Weights of a small transformer language model.
Size: 5 heads of 64, MLP 1152 GELU.
Each number is 500 + 40 x the weight over its row's rms, rounded and kept within 0 to 999. Layers, rows and columns count from 0. Numbers have three digits each. The size before them is the row's rms in percent of the matrix's.

# layer 5 MLP up, 1152x320, rms 0.17, rows 914-1151, columns 0-39
095:523463511505510500541465464498548510542456494523470532531586522534529482505487508490545459401487495552544443531439484531
096:526428468526489557520558489514552548486559590505535498460533494504529521540534469522514549571433469508571459546454498481
092:506452535432476537453519544513491504558499513485522477520535498552491516501547469492464480396595469446597513528530480491
102:533432474481498449473440515525499503513501530478553464523495531467470548494414433516510505524496529483499526404481492474
102:527633494425476543514482518523528410522498504470494492502471461527492532547575434526505529522503547612493499543604487491
100:415502568540485512496529477399475464557555550543531517511556478537507538505559442440464505485509543475532408493526495553
102:374484432493490522494460525541484461546508508451456489516527502510508492444515491444535488480425477501433460469552429469
095:488478479510495533469432490514480469471493500432554535518507492467520473503504509547531508435555499413508480518440481493
097:470556505510520611456485499474447486527445515478523544462426508522494447529534529529583514498471538489465549528432465531
100:522513481484473489576468585516439518533555484520497478499554540473504523519462469479524451519485397498507476483524411517
099:491548475473431556531460481488507523506502469531495478452536562469465493473567494557456578471570491534475487532433619520
102:542531495532491590522589494521504431508509481457512526449527502489556520485522542605491513449434524546446505609543482505
103:451487417504549547520458544478419512472538413438519496495553562509440486551463493483551512512490487511470522527453446470
107:522446482455515522446487522454472521480461492421549504549485500574482479464499471491580507466584536500513564564486440527
105:556469485462460395478476520489530510520463424556489454546509461541451498556484542424448472516499478528517503537555556452
097:479508530532500497536415494528468514491421527495496558526555550443500463538467531536536497510487501528489495511470529535
098:531553483479423464538581513538477468500504479504500479487482493484598506570481515531564463518495440478482572439503473461
098:457580424487517534447503560492455450445457500436528520499540569512563498554489478492480539443457515524519390489585585521
100:471525441563451532464495430479483490475554516412518456556499499480499490513515549495502529429495502529507496495462523524
100:445524512423467560509550514458526480458514455476573527563546470460378450486478510459489553502467504500531568511498559526
104:473538502521502505479523503445524537522496484526523463573431553503553574539516578459483490475515495501477472456546535539
099:520476470506492524445535602404479523438486485524526462484580527525508469447513555532572449449478475388535473342522582458
096:518528531535562524514527490522444548547424519461504544435550542463445559502527512527545436496503533524449541503524466532
103:502423485465533489586558489531491527528538458446491499533479532556562523500555496488556501491502515531522441482555452579
101:503444458507498497462500465517554534508460476458632516571505518533452538501489524476512482473506504462449505506518488525
098:426500475544498497493470561485579469563485509537433517521438561452506574558495568519481474555505476550465495492572544596
096:498456542461415597416505498516523467504545465542554508533411488546544472485503565506448458509472496437454478482495535482
101:445543524521467453509472544535496482470555476523467544554470500468410581426494450491507489554538421519548547500487476459
100:478537523456518494530457468433505451468501488530489545503512529409471457492487557602425535492453519490548468449516507462
096:502463487524520539470506464498439494500530438437515459465430514604485484445473504493491495489460519479447446551516439510
106:512484507526460491481463474478485491450455492489544499437483543518510547532546497502506511471507532431525473512497534492
102:466518530474505449473533517476485579513482496481495464424505445524472451615492501536539468438492466441532512536530552374
104:512496482503556438496450479418470538524454465440450499490514415551505477572473519463478574486498507464508560450419528443
103:507514488519513530448465510407474529468537507518457475490508513482408512490502512469498456506547477510529505496546504460
098:551517403500581427484520556452501451398521546517484484509506526500517475490549553432515481539587535507475497560464478467
098:443508471538461468483542479426552498449497543496530558518432418524519544467545503509511576507468490541488514495517459474
101:496564446482525454474479476563509534518515497485473483579499567532551478529433522428543508503547511464512571474529471440
105:483500586476539505489502523526481423444467546436517465587477477507525540471464508478555465535427451388520470493493480493
094:493511520506507476483505475533449565519485486386461463527471438547509488495509481451499547483502437453500491458482426480
110:547412460424544468462539488528508494562512388483472468444493558508519519523511454420569502535515431474480567527517574526
102:485494524482432514556319534484488509461470525493509411541486567522508517496459515497495519464501550559531551517454479537
110:458494506574487531476511527496537442518435443505488551521498503591498449457524476534487529541521448441527517503483540487
095:532547443519554520399551528446540474511516457465528547455467532504450469495527493510451495508455503445454463460504471517
099:461547470500483512488559497580479480494497483507576510514469490546503563483493467429545555532466454528476469447488484526
098:507521513499489467563490473522517464489509482500565511519558517445521462478432545491569543514466518501452465437466505519
092:453450485478431499510463510533511489511503498506602538447461510425471529530406512496423487477461489573535477515546473532
105:463530463489488514489435489496574523513450551547490516527521527510408537447492510529448442527541569504467572399456472495
097:513457473546542540464497546459563488404562479517496573470519533478468517429525533580514520466501524490444512462470500512
105:504509540524496422496454443482517441537450454425525514484443509567515481497463520477467538476475525444516542482435466486
101:520523464531511460446464468482450565442547478480501425489430525496533466493495497494459524503458481586502465466467541415
095:420496482479518579440482538484591457491550473510507357534455525488503487428502468444503562484511520488437551491559477498
107:446496494558510556468594560550555466467468592527485581506467495516458504568490498447462544507516435482502469501453542542
100:479502462483479502445489483522477516501490473442464445516430463463552452487490496494493527420509434511540531552540541510
096:501487433498524458501444489498496530502427492502455489455526481533490506425569541506575488521535560464538601505481516472
105:500480500543470550511530532498484484487421525590541457485574542490437495499464635576455465482483535485508502415429491492
100:471486406478533494489480559493486466475510507520344504554572510534521462467515511498498437514499494440509524542463519448
110:449463469527501589457496551512479458521422430488561450480564488523541565589506536521556462401452424499558508514550459579
090:547517533507453455471523499450530556480470429442488487536523560525473514538506450461546419452542487442446510568474450469
101:448444506450556469490574472491410343537433465492528465473530533583446521493477519481494552477471508550456500469477545532
104:503512469516453435464561461511530465548498524588531440495526510471576490533463452477440525507437530498447495518460512485
095:548504449561442468538533482504482460472526424443533488495512482498529450477520482552495500515466494516438375499352593400
098:444540480520475468505455490450426554477441521407462561532439481484506513494537456521506502523503492528517512568521423467
097:485502515500478496550522464506487507475502523507510492474466519427469463560478468410501518489504494524463534506518428485
092:493530533544468492508506430512423504448504476498454539560500512526472465502477440546451526489519565554492533538466528452
104:492496508538479522516502503480534502497508455560495519518503498485466482547610497536438540440474454517484389538467495519
099:470467596522478454528511554582559455499554494474480569551500459483440455463493538561521508520483541541490495559513514516
106:528506510482455530473520500493506466503449518478474527511475516467565457529434482498522504504529546404436448495408487466
099:432509528508533467541537534476516488497506434509515481487433451485527508524595530501438458563503458519559535563452482540
094:499364538494476443581527529470520496451466546436578489531512588518545548480513543515553526501504504615608472448458552488
101:478437448476457518520532520454518519466482521486455463496492514481528496476533534525518514507483539585523501597511529517
093:457535515510502477543484507481509517508574523503569506486520509525415467577549550498490429522516492498503426538494478472
097:522459543480572444392491547517521486482459469539519514523493452543482556378503487505496499408500583538514491465504524535
099:470537474520516510541507538567500520507527480468504502494522504515441483574564530506465530522511503463561563461462466490
096:539478460510564475530453527515483470503530472515563433465474491454488540510464440494529503458493507567446462531451525456
097:416515540553452531491503539464531553501492483460513477482455470506478532543489535499523511482524495501532562545477428453
097:509547459498445517488453458437513517492544498478524458522482492485462507556460530502508450524504608480473562475528506529
094:526530498471523474531461439542532456542497490559543522510490569519511477498453462521551525553463451512525429493480489459
108:547398494514465478482481494529454481542517487424501502474461520497518486534457466513486495470506505524501549414516449479
097:465466524486499537438496511473414464508541538492562491510498479543461551531462441485521514480544502457508439437448506444
105:524462547513444488499523536534567539547465522480514534531452453444528529583451417501512497477534470471468520522436477496
110:501557520538535497580513469482490516560518541559510413484525515482526517463512464479528440569522500480513507514467485434
102:478497486461489474507487502508526533500436483532542449456489486475483431496525483440568532458393457496432479497435546499
097:442428474462542446488544484440519490491491488575517467562465540453419582408518501508498446538433477449543463519558477502
100:504513559607476476449580521507433499470447488423541453439450545469524498498445512482483505472481461532492517495474505449
103:514481508465495441483512471550524544506564492543548497477479541463492469477482510523518508500577406516462526578530410446
097:554479458523442520476537494514438530480542509521430439512510480426492484507449470531513399505538476530502596528507474493
101:470515452462494492524496523476527466525431503495516528530411459511552526521543507487439467512466535482498445550564439453
096:549518459467481488519497523499485459428567542548547443475564479557443532512443547548532523470548442475540479506445475577
102:456543498484487500496512578490381504570494581569518482535450542492503543498571547445489551526473502516492479530545509519
088:506449554515520488517537520503387494430509570480530473575519579497512444392509536553496455505514509557432533530513501519
097:491540469606480585507549501545459512480521430546563536435490512570506469486531436552526540486495487511423493530516512493
100:537492475510466535476458604477512483563509549510529474491472539564532497509555551499513463453562550487488539469487555467
096:593496563535525519530555468468527483505485544510504472593509571534526421491520532468499490554515491424501471560431458487
108:492473456535560538576460493550484521483503548515499474529476508502479485497517480545482441618502437494506461462524494452
106:471396495516514536511449491456554454409456465515497501476467517486499545469546491514482510504480534466465472501525524508
104:471498457531544507462475534487483526504544442497524523526494526510495528509534468479551493497430509536444442485478524508
103:509492501496502489525499521593554497484529519493461460431459502483567499497449523529517481541430423463506466570595538531
096:490479523521538499513585536524440472511471450479597438423500439449529525474551457501532503574480428481507467499466459455
101:468424527464560515510477489469485500538444541528521498466514473525530538498561485468479477459469448503478513531531561459
097:493524488451515417537499514511378501494534518453510530508469519503514468468518442515560520482495498573495514570500465520
104:546403457454445472516479482504511449535489467540574487516538448555521470559515544551475480397543542488486477472459588537
099:493452475543551498510494409494515497523475490477558476490501513465500444527500405394500497452513499548512488507585539498
089:520521444441523490530487527505548512531498544547544470493483497581513444453451521506572433499483577503459521522483465470
100:425498471524484450516456519577495519455511553490539432448514530559466517418525488486500514513472489511479472386541432507
100:508481538506494505546523545536472478515464471523515522561541393501527567520560491494525471437469538532513484471508486458
099:448573508505513522493505495519526459488542522538455483497556499559502458571499529528546470544450485521509482575486474521
099:532467479467540446523552469506475489489539483492514452513494596473523520564474576516501470490559488469506426516483514478
092:523559609555470563468504537509500505532512433414510421428418505517562428550465503481413517528490480534493519451503521573
097:493535500513481412554517539476512560425498575533516485489470511542547436498529509512493519510558508486480537532481569469
101:468478516550561530483511531451534573481440457517477510483522506527527538482501509511570467552539462571491505537487515494
105:515526503549564478496512518598563501543448532457503418578548501487506503496489480528541531527526477508537463518503502497
101:460451451524515540432469524457466519448454507441507484403463550466441533562490487606469504506490491460554539529544480484
103:472421499482568455541521479460518540473520421423535445489433491509542494445576481521498515502502514492537556543527504477
087:448521530463455488506480495549503451483573459509511565564496481434523510491594444464523510475438520485489418601470442511
093:503445531548523604488480498556436464421480412508510528476528491517568480527490498448481456488483498491502517547469500568
101:423502531501533579544513469578482400527510409524585503431505534476512475520475441484489494508498508514469475437530474543
100:450506535502481562502507466483540499424459476489522458513453482488505479517498505477523561540513567575492438509369571535
098:502476569393533470460503482477455543513533450520525521492470528501535474506437475459556476500455517555595446419465548543
094:486541467526457435473525504489440519470497448464473573556508546537510454488523518505583486505533476521493472435508488521
099:508459473496549487526487537560547477504530487560521452504518603521534551493479449530556538423530503490492468503531555474
103:445558461531474497517546483495432391515419460553483490442471519511495445522436583554448461518499523548567449505505543458
098:525513469563583434488467542550530629478477522446483425506495532461541524549468496501521478475509471523482493409453435506
092:482552520565437437473530504529497565480477535452531522497496464520495540515518497508495496542471440543488570490601462530
098:511481482493573488492566584533467559560420499521470572471531542495500574492504527468519494475479465525475495488495525514
104:534522444519472516473492528551512533501509487477565532472483566454458573505551484531468557502538479489504567522450536440
104:526466497499485488488475546521369538448490543513501519534464533534507491473514517488418525521494514510482468545499466471
100:428517535479509488470443532525417540473491560463510455478544556539573454572498473479539489459460567494473473480476530518
099:398503472496571485489580473514546505409501461493505429463523562526481498497463531508476494599508504518471526474438539483
109:533522471464513506522481450491452489581459519553516433467520515501479461442492473505471472499440494462497500448526510510
103:536491497527524521534456495501411454487590485477569507547560496470536544490431522457504509413531496489512495476526499569
099:463472528413465508482523563450593548496516533519454521488545485507587453497545499545481563498504567489493543561437517484
100:468493570463470576564453540561481541554544495433509516463526507484481572538464454502541500444418517521507483466406455519
102:495473455551439494503493527476597532535454492482584487560564528555490481457459445495606430531574493517468524526508568526
099:452450480477538494506469405434554437579449507507502475527503466517537546469607533492540515479515443473451493518531482490
099:535402474592497481475476492503421465504519490487488499493560481536505526501528497458491484520472520519460486449483549502
100:476510577481572543564503568471513514546477435499533579479477488534472551555498506482513480498573474534541461537501517445
092:482538471468482528446542456500518477468490483470506477486491387471503434456468492501524522482442497491516496467407487515
107:469483549531579452483489572495471552563459541445487567481439537575404525502515459434507502523522471497441477532605466466
109:520530498525483476445547493491560453509480554456466530499487474496522484464469498548581535541435483573506574539522498442
103:574395507493588494489568430529507534496501512509484523543491566468516390563430528517539481505448430557499494556530522474
101:489417485435516513442501573446532505557483522488544433478455473486481503540574470493488550508444478501500518546551463562
104:546518507513522474502523490503507542477515447505526499519540497536437500537458510513489496507529438511462563514522485532
102:494480486549601454516553526570526485540501465553475468546547504518467536463463478519516501534513527586526530561442419491
101:542508643510466471549495510495559525504512469436458585464467564511522451483539522483513449536512561428450539448552565522
099:562519492522456559449543491513458558473502494504484530493535471509549575414488414485592517473457512580490441473532481457
099:448511512468548530454536460452502514492490455554517584562480644438453419498448455541529487554407479469450435489516530488
099:572512527467492486503447478501501493477474500513482447442494481525518529464494411528522589506551462577416497489431546521
093:497564398456528508449502547470559524500495367477491508534523571430520469468507508471532523501493456466442489450470497516
099:490548524494469495560533577608506454505516502481480546560476449473485516509545531519492481500516492514515526461496499497
101:495517487489535606549510464519523474502473494489500508482596498495623474492483456526511504485397502481461462544531445459
098:557448527477473503495545439510512463532465474467589499524435525522431484459504547579556544455535577522515543415508516475
099:443473550493448518511543542492539545522492526533537499521463516573554545527488527555509513527523478495465548506483492513
106:497553531538499402518503524573518471498505455488535447489533503489537536505481513473543409526515497507496510509528528558
096:516470522562520513425538465528481481522485494524491451538512541426486537489564510578489483484499462485548512454497558526
097:536471533521475553503551482545455483559498513519555508457572530456468442490508516454553484504505525450533515519439509517
101:523492492485549434544524461472478533445426501467456539554592502486491513472470520477532519548455533481476426474521497494
098:538425493506529528492598533472542497457509570558424523547522511459458475457510518507496507482489428433537563520511589470
103:490515513585444464542493507491487520622465475440439509481461582507480557504517525494529509509457506525467440484498501498
104:501480511517451606445522543557560476431470437498577451552482424451516508494557508505555477485521464447534483463496520421
109:531480530471603502471497547424566523570468515521521483501536492532504483568509492492523504521524518447430482553505477494
094:517492490460519489515558469479525501541486499502520482503542460488519525411455507416474463449492468485587503507489546480
103:595514517485475502509542529491508493447435442488498510503493512477492500512477511490485478389486474474547471486479538472
099:478538486510527499484448519503492565510441501472496474594503518507452514470468431489479537537568529535464572588546457538
096:501461431460462479454499482565498507505520529551560477558489507509512450386480496528599553559557461460524438464473452489
094:468513516450536501505520485530493484475495544419512542490517536481505485490505424497469472496483509568561518537519510467
107:544443427447522443472566504508480519563477455533514514497541518557496542539429499471493428551427545547519478461494475493
103:522512437549477581545503533477425528596488474531578552484469510529456465437443460515494552471513489499488470509447473627
095:485454408435541463520549546485546461440555532538517494451555470497512476536525498509545436552445419494487542450466576461
100:498541512502437548511452470474611511456473460545519492531518469449443486499510498481528458534527499466461498547490545521
104:491518511544428556523531533570497529474514452526514512531509537517509440539518506490508627569554456509508554462504504506
105:509468526510476491499536566571503553540463498472549460519556492485525528519450515511562473500543502493488463489444540525
107:539487404512508534502473535501483489480511509444528527558476421497539509448579511500453538454550520504472562459544486515
092:472540553464453501479512490513544506517496452443536390482597502501461481466445528462455441455525474487603552528471447524
104:478518513535459560501525518421518463532507516487556533537443460526466436439506474556521501493550511582525484505391483495
099:476473478531534592421493487501494455488523495428467445503546450457477543485506438535507481504558466512524480467512506493
091:525544486491519471499448601431474573493567475516486503450570510470477518526557487567514408529533450486499478496541498573
094:471530532496518530432449502473447461458594519494513469450538527563451396418508557511500505598571543531528548514452425459
100:552472493575416516469477565536428454450504515514519465532577451489440585483495496544527515509370483523549504483498487555
107:455495492412552475397569515517436524472486536505540499518498522567535493457456611558506512537514494517601454451553558500
098:492513480538526474492428532479436489483505546547529505518567535400411490515470489545546435496492527504507511505561517490
101:452467488490455425484494503446536508514498515402492540492579473529494415520470458471526454485494409527552525567536509481
090:482442485501424492536569588528491520427494542539504541522543493500566510491489450459595462449485385486517475570436545518
097:471521494509505524486486509464552480535512449491493478479468522488474532524498451541466450562560542506465545518453507545
101:455493450448551541525531411451464478540474524521537501490477541560460465448410560420521516464493507464510547536458548461
102:476494450533461568516572525547548587454528517456501570483542520547522489458516532523485526513507477432453459494441500460
100:492456488434452478538539555451475437491540470529565479544490496523525519441506528567447539489479485490506557552504441510
103:521487486584547526464445531530491449486481533535542449566555481445527550500531498552491516441488468478527485506427555543
103:516480490525509589464471525501472519483533536565519522481436545478504506536540466563498507459496518503483506484547522511
101:553500487497442441519505501477572527534427490483525513527455497488495515608482485472550501470523537487469497453540536493
094:472490484512542459452501533507478438516599478535521474502505460501535557467533576585532533547476497473470620516485566535
106:453441539479457524510449494531491521583496500510452392548525454568492587464492512578395490593555497561516446527456489527
101:447472453550471489555557528550529570465516479525463411503455448499594508578531535557471484553524513524561525466533460476
099:467508512521510480482455489543430425473505442406518467546513529503473516489506536458481609480519576577478536490472549475
105:564457489484491543554480422460483517605482488477489520446508494557500502525514504550504477430481491484493483497461552524
094:541437507455441517474500425410546525514516464500489485496463466442447451544487558514488541523519488542394431446480514467
093:487504447452560547495535501455531449495515495494491520510508520516506517507490542485491559491511428485448552507511434519
092:462442489431442444485486513429515498504466526449511492470511477473484465423456526478511482464532563530479451498524533402
097:478469472519559555515510531570557510460498444492493557500499440484510573487507451465487511526546529465487494576491557420
111:485536511513503507492489443442430563478536474510569528489516536528544441518481565494466554497465521470419524494488391487
102:488415511610497510445554549537492418503510459488453498525466502551434467555484476538512470508510502400524467546463504475
100:519416475488540477451613578586514464630489482458514504511563522529486498538464475493501480464521530486495511540474526534
097:513498515563531498446509454572435525460542433525464503473501547523439529593517501525480443523509496460463452509538497456
105:538482520523511453460424416522445504583442494567565486510537460578527551524513413579503451499446560481503525460501472461
103:524497481464545611517487466501475476591482538548498507532508549509508475577533551457510563474461535482502472539472524503
103:565488470584526568469577547528552505519464455509562475496455464474489537471572513541485476456414506451545509484524432515
089:481476508528483513528523426461470450544453480428510462527538506427562433517477484452540457528507485487498546521455477506
097:445385502479460492516405551500477456554505536415525482484469441457505538482505540454497405464540500470467598552537510519
110:490430485479394482494483518505485424379536485505533533459571572476586465488492521603469480557492515463493561472483424500
098:508498418433465480498474570518518516489550488525569493517553524524489503530456528527497553479469527484507504508476493434
099:519505525531518515505531535493486558530545468492492492591509488529499503456487548452495506457508482495453460467453569485
102:530443554480613451444473482496490438490592517497535436557473564484520469461502516502548472482452489528536502491503452425
101:504505414487568490568527454478479518542521549480478502521500555525521570504517485527470533528479597577483580512467501506
103:475583554537450558561565459553522421546484516537482467399479447544524535490519567516503536527502504494539482492503475528
107:472510459538504460484524512516424508497524512486513530452453514553533533530550464525469477515491526515484503513469487548
095:480478559495521558497549567528515477449558492540479547446490554459541472490480473458418545432497486577507512456469494516
096:454452530484424473573419457450535468520499455562551556495495506523450489475458517502564467501536484463544456494492516526
100:509451514480627498501434501545490539518462524501553462526533494495547553510586477480491480520502504472565509540560490528
101:456533506492458545429511497537440426416453565438429459464492486496548459465475470471482526574529483497504505504539487474
103:483485523478489552547459471496462454598431490471526522540517491490426538481503511514509499512583493551505508501482480520
102:506492490486511503491459466432451496428533561478564521541450455529526450499523550477556543487480452482521420495419500539
096:517509411544496509474496493521477436516459459507528494421530507571524487486544476461554508488565524470482488584507513450
108:470449467498503500504528505493553455553492426544496535595471553495482521512472482514472413485418498488471463409542532436
098:482472509483529556528448541545475517496456460480466457448464493528461503497471536566481502521556417475493516630631452526
099:490462437532478481512460530488577531506480556458568493556486562521524453488497515542472481404498563530533521496487504450
096:492520603501478488522474521516447479500488506451526527538474505527485459557467434517469507471538501485480539513511535521
097:566500530505490526462444534500464458465542461537457509548500491462429512506505529504453489493496451457507443492502484437
097:484427603504523525533475576487505677499514518508534514497440500447554546541503510523502531584450487515446557458556486522
100:584407513449545506516468433488426490560472503471539488529384538440464528378453511514563509473569457539522474502533434506
104:580479492507509507503492573475551521497402482515462514503486478489483547531508537500489512533516511486465457549501553510
101:592572570433404464455521466429479478451514494531550507508515509520523467495506551495448536468543520423497498542465559510
095:589473515501492464473553501483539477425521544557517511492508584460479472538495500511520543479481518521528539521463503489
099:532522520514565457452484577457475561566471482503536462519517483521459491499499539523493523513456452477462540427437533464
099:521484537480518446481493574531568576488485523508460450528476526484451613577515478524520527596570480487531499527490491484
097:481545476512611499475506572504508500447404397480566438466551616450458543542446523500466482474507464469526567451522529456
097:557532490485531470468523479472550517472529486490581524535484545544497420487504455518444518425496485463469504507565497490
101:535550531531554512517490511493509469464561544587494525510523449520512522535480536514398492553487530510524477530462546560
106:466508451448503584499508507511568462516498437509491575571546536518429454512580575495544525466482464447496521472431523492
101:505457461457552604568517525469486480452485503446545421536527551525533493562521465460442503360511522456532544507480518513